From a checkpoint of a small transformer trained on Wikipedia: 16 layers.
Each number is 50 + 15 x the weight over its row's rms, rounded and kept within 0 to 99. Layers, rows and columns count from 0. The size before them is the row's rms in percent of the matrix's.

# k: layer 6 attention key, 160x160, rms 0.147, rows 74-83, columns 0-159
# q: layer 6 attention query, 160x160, rms 0.155, rows 75-84, columns 0-159
k74 103:63 59 75 56 54 55 64 67 27 73 57 41 07 77 36 69 45 37 70 27 78 71 59 52 34 60 74 35 49 27 48 59 72 30 39 45 61 57 68 59 53 31 68 78 69 45 41 50 53 26 56 51 33 36 52 49 50 63 45 18 71 64 34 62 46 56 49 51 17 44 25 58 43 44 57 34 41 44 16 67 36 49 48 50 12 51 59 64 39 39 22 58 43 32 51 50 35 29 50 39 30 50 44 38 65 54 50 57 71 76 40 39 53 51 47 68 31 22 59 47 63 57 57 62 71 41 53 59 36 42 37 30 58 69 66 44 32 85 58 64 46 60 67 54 52 37 48 32 66 62 55 34 48 51 64 50 33 45 72 34
q75 101:66 43 48 62 22 44 62 29 47 26 38 76 44 32 46 35 59 60 42 44 54 46 26 35 66 50 34 55 82 62 48 77 49 39 39 57 49 50 67 19 75 61 46 73 40 37 49 36 22 47 53 46 67 40 57 18 46 35 64 68 64 34 43 58 49 57 50 79 60 37 16 62 57 75 67 36 53 49 79 59 34 54 44 55 29 57 43 50 61 15 42 42 65 51 53 60 50 50 50 31 47 75 46 63 26 59 39 56 70 38 46 50 72 51 44 68 50 35 61 54 62 40 10 43 35 42 31 23 39 80 57 38 27 82 65 54 41 46 45 67 47 76 74 56 62 59 30 75 28 49 38 58 41 54 52 31 60 68 56 48
k75 104:51 48 51 65 19 60 72 43 57 42 54 64 54 61 48 40 72 50 61 37 57 58 82 50 73 41 60 48 62 33 68 56 40 41 19 55 46 44 54 38 38 57 52 86 57 33 53 44 36 75 46 51 60 41 52 50 56 34 57 48 61 40 51 74 55 21 58 69 40 43 37 56 45 64 70 56 22 38 12 61 73 37 32 58 36 42 72 60 76 33 35 45 30 44 41 70 33 45 48 44 56 62 63 35 27 16 51 57 60 50 50 38 66 34 37 32 66 74 40 48 35 47 35 42 46 35 41 61 80 26 50 42 56 71 72 29 54 58 71 49 58 55 44 82 66 52 85 59 34 42 63 73 57 72 75 57 18 67 34 52
q76 100:65 68 42 57 57 57 53 60 33 60 50 43 68 45 64 50 43 57 63 55 65 31 56 57 52 49 35 45 42 57 70 53 28 32 22 59 50 46 52 48 40 43 62 35 78 23 29 53 74 34 53 59 36 36 86 62 54 72 65 70 32 63 44 53 12 49 47 29 46 41 19 54 50 71 40 40 61 55 42 67 29 91 24 40 47 24 71 55 20 54 40 44 49 43 57 35 73 61 57 87 53 24 58 36 59 51 69 35 49 50 15 40 53 42 53 86 45 41 43 26 34 49 55 71 71 39 57 57 66 54 53 26 50 47 51 54 23 48 51 67 27 38 38 61 50 39 42 45 55 65 64 67 46 32 67 61 60 38 81 51
k76 107:41 51 44 51 56 65 32 68 36 46 31 47 27 50 34 42 43 56 82 44 55 38 35 49 40 56 37 53 37 45 59 58 62 26 14 69 40 35 59 91 44 35 75 43 94 68 36 37 15 44 43 45 31 41 60 68 65 55 78 44 21 30 59 69 33 71 38 42 28 22 52 51 50 58 59 54 54 50 63 39 41 40 57 44 49 63 51 26 52 56 35 46 35 68 48 48 54 61 83 40 57 46 36 51 44 61 56 23 46 69 56 38 72 47 47 26 47 54 58 53 54 59 34 84 65 46 68 52 61 60 52 40 37 55 51 71 45 39 58 52 69 71 74 49 27 35 45 25 60 41 37 54 46 77 55 58 54 15 81 54
q77 096:82 35 37 27 43 43 53 57 63 22 42 48 32 68 48 56 60 49 27 39 49 37 69 34 46 51 62 50 59 32 56 47 47 41 46 62 42 64 43 65 47 50 62 31 67 20 32 27 64 55 30 42 61 21 58 47 61 53 50 57 31 64 66 34 72 41 37 68 48 57 25 63 25 40 45 34 51 55 59 26 30 50 59 79 64 36 41 64 60 46 47 46 52 61 23 58 73 32 66 62 37 63 56 61 73 67 14 56 32 61 36 60 45 22 46 52 51 44 52 64 12 48 37 51 61 45 48 48 40 44 48 69 33 41 45 77 34 47 46 25 74 74 49 90 53 45 53 70 71 81 46 60 58 54 80 48 26 43 69 72
k77 096:50 46 68 35 46 34 49 61 57 49 43 50 44 38 47 53 78 36 52 48 62 43 68 48 53 44 72 25 67 49 72 70 40 52 50 61 31 30 02 63 34 43 53 50 60 31 57 58 37 50 47 51 54 40 38 56 47 30 88 78 14 44 40 63 74 51 38 56 64 30 35 49 25 53 44 59 53 50 65 71 58 79 51 63 66 45 55 56 66 75 52 63 58 72 47 16 70 60 39 72 66 60 57 56 44 34 44 61 87 37 38 53 60 28 49 43 26 58 35 25 76 65 49 45 13 46 58 46 61 44 58 42 37 38 39 40 50 51 30 57 29 59 58 32 35 56 57 44 65 64 33 84 35 47 78 33 39 45 69 45
q78 104:31 37 69 65 59 38 47 64 64 55 31 26 48 43 53 75 72 56 42 34 52 78 71 47 40 17 46 58 38 56 62 26 68 62 67 73 83 61 15 37 59 36 56 28 49 41 35 67 66 50 56 64 59 40 33 60 43 55 65 47 39 40 34 71 54 61 60 34 36 34 52 47 49 26 38 59 66 41 15 61 46 43 70 45 45 39 76 49 54 76 37 56 34 61 66 37 33 63 74 47 44 34 33 42 54 29 40 43 31 28 44 54 63 35 57 24 23 63 65 65 33 58 30 38 22 44 47 58 45 48 46 55 78 42 62 43 83 39 59 35 66 51 41 30 58 73 45 38 51 82 63 22 64 62 47 49 58 46 72 49
k78 082:65 48 51 61 52 62 27 40 65 75 43 59 67 48 46 62 42 35 63 61 50 44 51 46 27 59 27 41 20 63 78 57 52 44 54 71 46 52 65 35 61 51 42 41 48 37 56 74 81 40 49 51 44 51 55 33 37 43 48 85 59 88 55 49 80 90 49 35 72 38 31 46 59 44 34 50 38 53 56 57 56 54 39 44 30 47 43 91 52 42 49 25 44 62 55 42 48 30 42 19 47 48 35 60 46 56 33 42 57 37 58 58 34 48 79 66 60 25 78 15 54 67 61 52 42 63 30 46 30 59 81 27 50 68 52 45 71 63 42 53 66 43 40 58 18 43 41 45 34 41 63 37 55 73 50 39 62 25 58 19
q79 132:30 28 67 56 69 66 57 54 77 41 74 37 50 55 35 70 77 57 33 34 50 65 58 56 38 49 66 36 54 58 32 43 54 53 69 69 63 47 52 66 12 42 50 46 44 57 64 40 51 35 51 33 76 47 26 43 54 49 48 61 28 56 44 31 89 49 58 57 50 47 69 22 38 36 41 50 81 57 51 39 73 32 54 61 57 47 64 52 67 38 60 55 44 78 37 39 41 36 65 61 31 42 47 65 60 37 17 31 35 59 44 54 45 51 70 45 50 48 49 48 23 50 44 08 70 28 51 88 45 39 52 76 50 25 46 36 62 43 56 16 64 50 07 46 54 59 64 42 57 79 54 76 59 53 38 47 54 50 51 49
k79 088:55 54 67 68 32 59 38 44 91 68 50 57 72 23 66 70 63 60 38 52 40 46 72 39 13 59 44 41 31 32 67 30 71 50 39 42 52 55 26 26 61 21 65 63 58 58 70 60 58 40 47 13 89 15 82 41 54 60 46 58 45 51 60 59 50 65 33 41 72 39 28 48 36 30 47 55 50 58 72 69 66 54 28 65 68 47 34 71 47 48 38 55 58 52 66 46 59 29 36 69 69 42 50 45 61 46 49 55 56 44 46 49 38 60 46 52 52 47 46 49 47 63 56 37 62 54 55 60 33 47 65 32 59 40 53 45 57 35 23 34 30 36 35 21 38 59 51 76 76 62 34 55 49 37 30 47 43 14 75 62
q80 087:56 75 45 66 48 52 62 45 16 52 44 29 48 69 50 41 32 56 52 56 34 52 53 55 80 53 53 78 65 69 56 60 70 34 56 47 36 48 72 59 50 39 26 64 32 26 97 66 41 52 39 52 38 54 44 70 58 54 33 52 32 39 56 68 44 43 60 44 47 46 39 55 67 55 34 40 51 24 63 19 45 41 50 59 38 45 37 73 74 37 74 68 25 45 25 70 74 42 42 60 65 74 54 59 51 49 53 88 69 53 49 42 66 66 26 82 77 57 44 46 74 64 38 68 68 46 51 18 64 50 43 42 56 36 43 54 40 52 51 56 37 40 45 64 61 15 51 65 35 50 38 25 66 61 34 48 22 40 33 43
k80 096:57 42 50 40 21 34 36 16 32 36 55 42 52 59 45 36 32 35 40 73 54 67 52 41 48 57 35 33 65 72 69 52 24 81 55 68 42 27 56 37 33 62 27 45 27 51 59 67 55 42 61 43 69 74 39 68 65 63 43 48 35 45 68 42 78 27 75 52 43 69 43 58 39 65 47 59 64 22 51 44 42 65 74 49 58 35 45 64 62 86 65 75 59 46 54 69 64 62 30 51 49 40 60 45 34 56 54 60 32 59 24 38 55 38 44 30 37 25 68 42 52 52 67 53 36 52 86 34 47 51 48 56 44 79 47 37 29 78 90 72 47 52 49 26 45 43 59 49 69 29 46 55 48 56 33 40 54 49 72 28
q81 121:39 81 39 61 46 57 52 39 19 59 43 46 73 48 50 46 49 26 42 44 44 34 20 55 59 25 72 71 67 75 75 73 55 59 61 48 24 42 41 41 77 44 42 48 27 57 17 60 49 68 50 66 28 52 55 53 42 60 71 49 61 70 54 60 43 54 79 54 47 74 64 73 36 49 61 42 09 58 37 32 60 33 76 46 32 47 40 45 50 58 43 68 59 45 50 72 48 54 37 32 70 36 46 45 41 61 71 65 50 53 41 49 41 48 14 59 59 48 53 48 68 39 61 33 36 44 61 29 40 57 45 49 53 61 53 64 72 53 43 49 08 22 68 73 65 55 56 64 55 32 60 26 66 76 48 43 39 64 15 49
k81 087:47 47 59 65 44 39 50 55 39 46 59 84 30 31 29 55 70 22 43 57 67 64 38 44 50 60 38 62 54 63 57 52 57 50 50 27 44 35 55 43 37 40 30 44 10 39 63 56 52 72 22 83 41 49 56 28 42 44 60 32 57 44 52 27 49 28 73 36 57 71 73 60 61 46 32 47 18 34 52 60 58 47 63 52 59 62 26 52 64 66 67 61 65 48 74 42 67 66 63 44 80 43 45 33 24 45 71 62 22 57 75 99 62 60 45 60 56 36 60 54 32 61 45 57 37 14 57 21 51 33 49 67 36 60 38 52 75 68 55 47 42 39 53 58 39 78 50 58 30 60 41 49 55 63 38 63 47 58 41 45
q82 110:48 16 48 46 51 51 56 43 75 43 64 48 44 63 47 60 36 70 25 63 51 79 36 64 53 51 64 49 43 44 43 47 47 63 74 35 53 73 57 39 46 43 64 60 50 74 70 43 59 55 56 29 65 45 45 29 46 35 51 66 26 41 41 47 93 19 33 34 30 54 63 59 69 29 40 57 57 47 62 46 41 36 20 33 75 37 40 46 48 25 71 45 40 58 23 35 45 45 79 71 34 55 45 51 66 27 37 46 33 30 50 57 55 42 53 47 44 39 63 76 57 63 39 53 73 52 52 71 30 71 12 84 63 45 45 37 38 47 61 17 77 53 33 44 61 65 35 69 58 86 44 57 60 31 56 43 57 40 58 54
k82 087:32 43 61 39 29 58 60 60 70 46 56 70 62 58 60 29 51 48 62 58 21 02 65 66 57 44 41 39 31 83 52 40 51 52 29 09 31 63 57 68 42 67 51 62 85 37 64 38 57 41 62 36 53 30 53 65 65 60 53 59 42 50 53 29 52 74 43 49 34 52 64 61 56 57 54 52 47 39 63 57 51 36 42 59 36 30 34 42 35 46 44 57 33 84 27 57 40 58 49 49 58 71 72 36 57 73 42 48 51 10 29 57 29 38 48 34 65 74 35 70 46 63 49 47 43 74 41 66 06 52 58 53 53 46 37 61 39 66 62 44 38 67 32 54 45 56 54 32 44 38 44 70 72 49 58 85 29 44 36 64
q83 105:50 54 53 47 73 52 41 63 74 66 50 58 75 48 31 49 35 39 55 58 31 41 45 59 59 52 55 45 28 93 26 24 42 36 47 62 74 58 44 22 26 55 44 52 43 51 51 43 57 68 42 40 60 51 44 23 54 41 77 60 18 76 22 36 57 43 57 42 43 59 32 62 50 40 51 56 53 64 43 64 44 63 36 56 39 56 42 43 45 51 54 38 45 74 71 53 75 38 49 82 56 51 66 39 47 19 27 72 46 21 34 23 35 72 63 51 57 49 59 34 52 67 16 53 53 41 44 51 56 50 82 55 69 55 62 43 62 17 41 55 34 35 17 51 45 77 44 45 80 51 49 44 59 22 39 72 62 77 44 64
k83 085:38 68 49 48 53 55 24 63 77 72 72 66 47 45 46 30 37 71 39 35 31 48 35 38 70 48 38 71 40 62 60 10 65 37 42 64 52 56 34 43 65 61 75 50 62 47 34 27 42 52 59 46 58 93 49 50 30 62 50 41 43 68 53 70 67 50 68 51 64 61 51 60 59 55 67 43 29 69 44 61 36 49 36 89 47 50 31 55 64 56 50 42 47 53 73 49 35 37 54 40 39 78 36 47 61 29 41 83 29 44 27 57 26 70 38 35 46 84 45 42 46 46 52 72 46 65 53 57 35 60 41 44 78 45 69 63 65 35 21 28 09 64 49 69 45 36 43 54 43 58 45 51 44 63 20 51 37 37 62 40
q84 103:59 58 36 41 51 50 36 78 51 57 28 70 63 32 51 34 59 28 51 60 56 45 48 29 57 61 42 31 53 51 65 73 44 42 31 53 41 49 64 50 38 33 29 72 69 39 25 66 45 50 60 58 48 33 51 41 66 38 76 90 38 43 29 65 61 73 39 42 48 48 32 73 38 67 61 46 62 51 44 76 35 67 38 51 37 57 71 70 26 47 29 79 44 39 44 75 53 54 65 38 45 53 40 47 56 52 46 53 44 37 52 43 74 41 24 53 72 52 33 29 80 61 39 46 75 38 49 25 48 48 54 16 28 71 21 49 39 35 93 58 36 67 38 63 46 70 35 80 53 44 21 43 61 58 50 48 60 76 55 42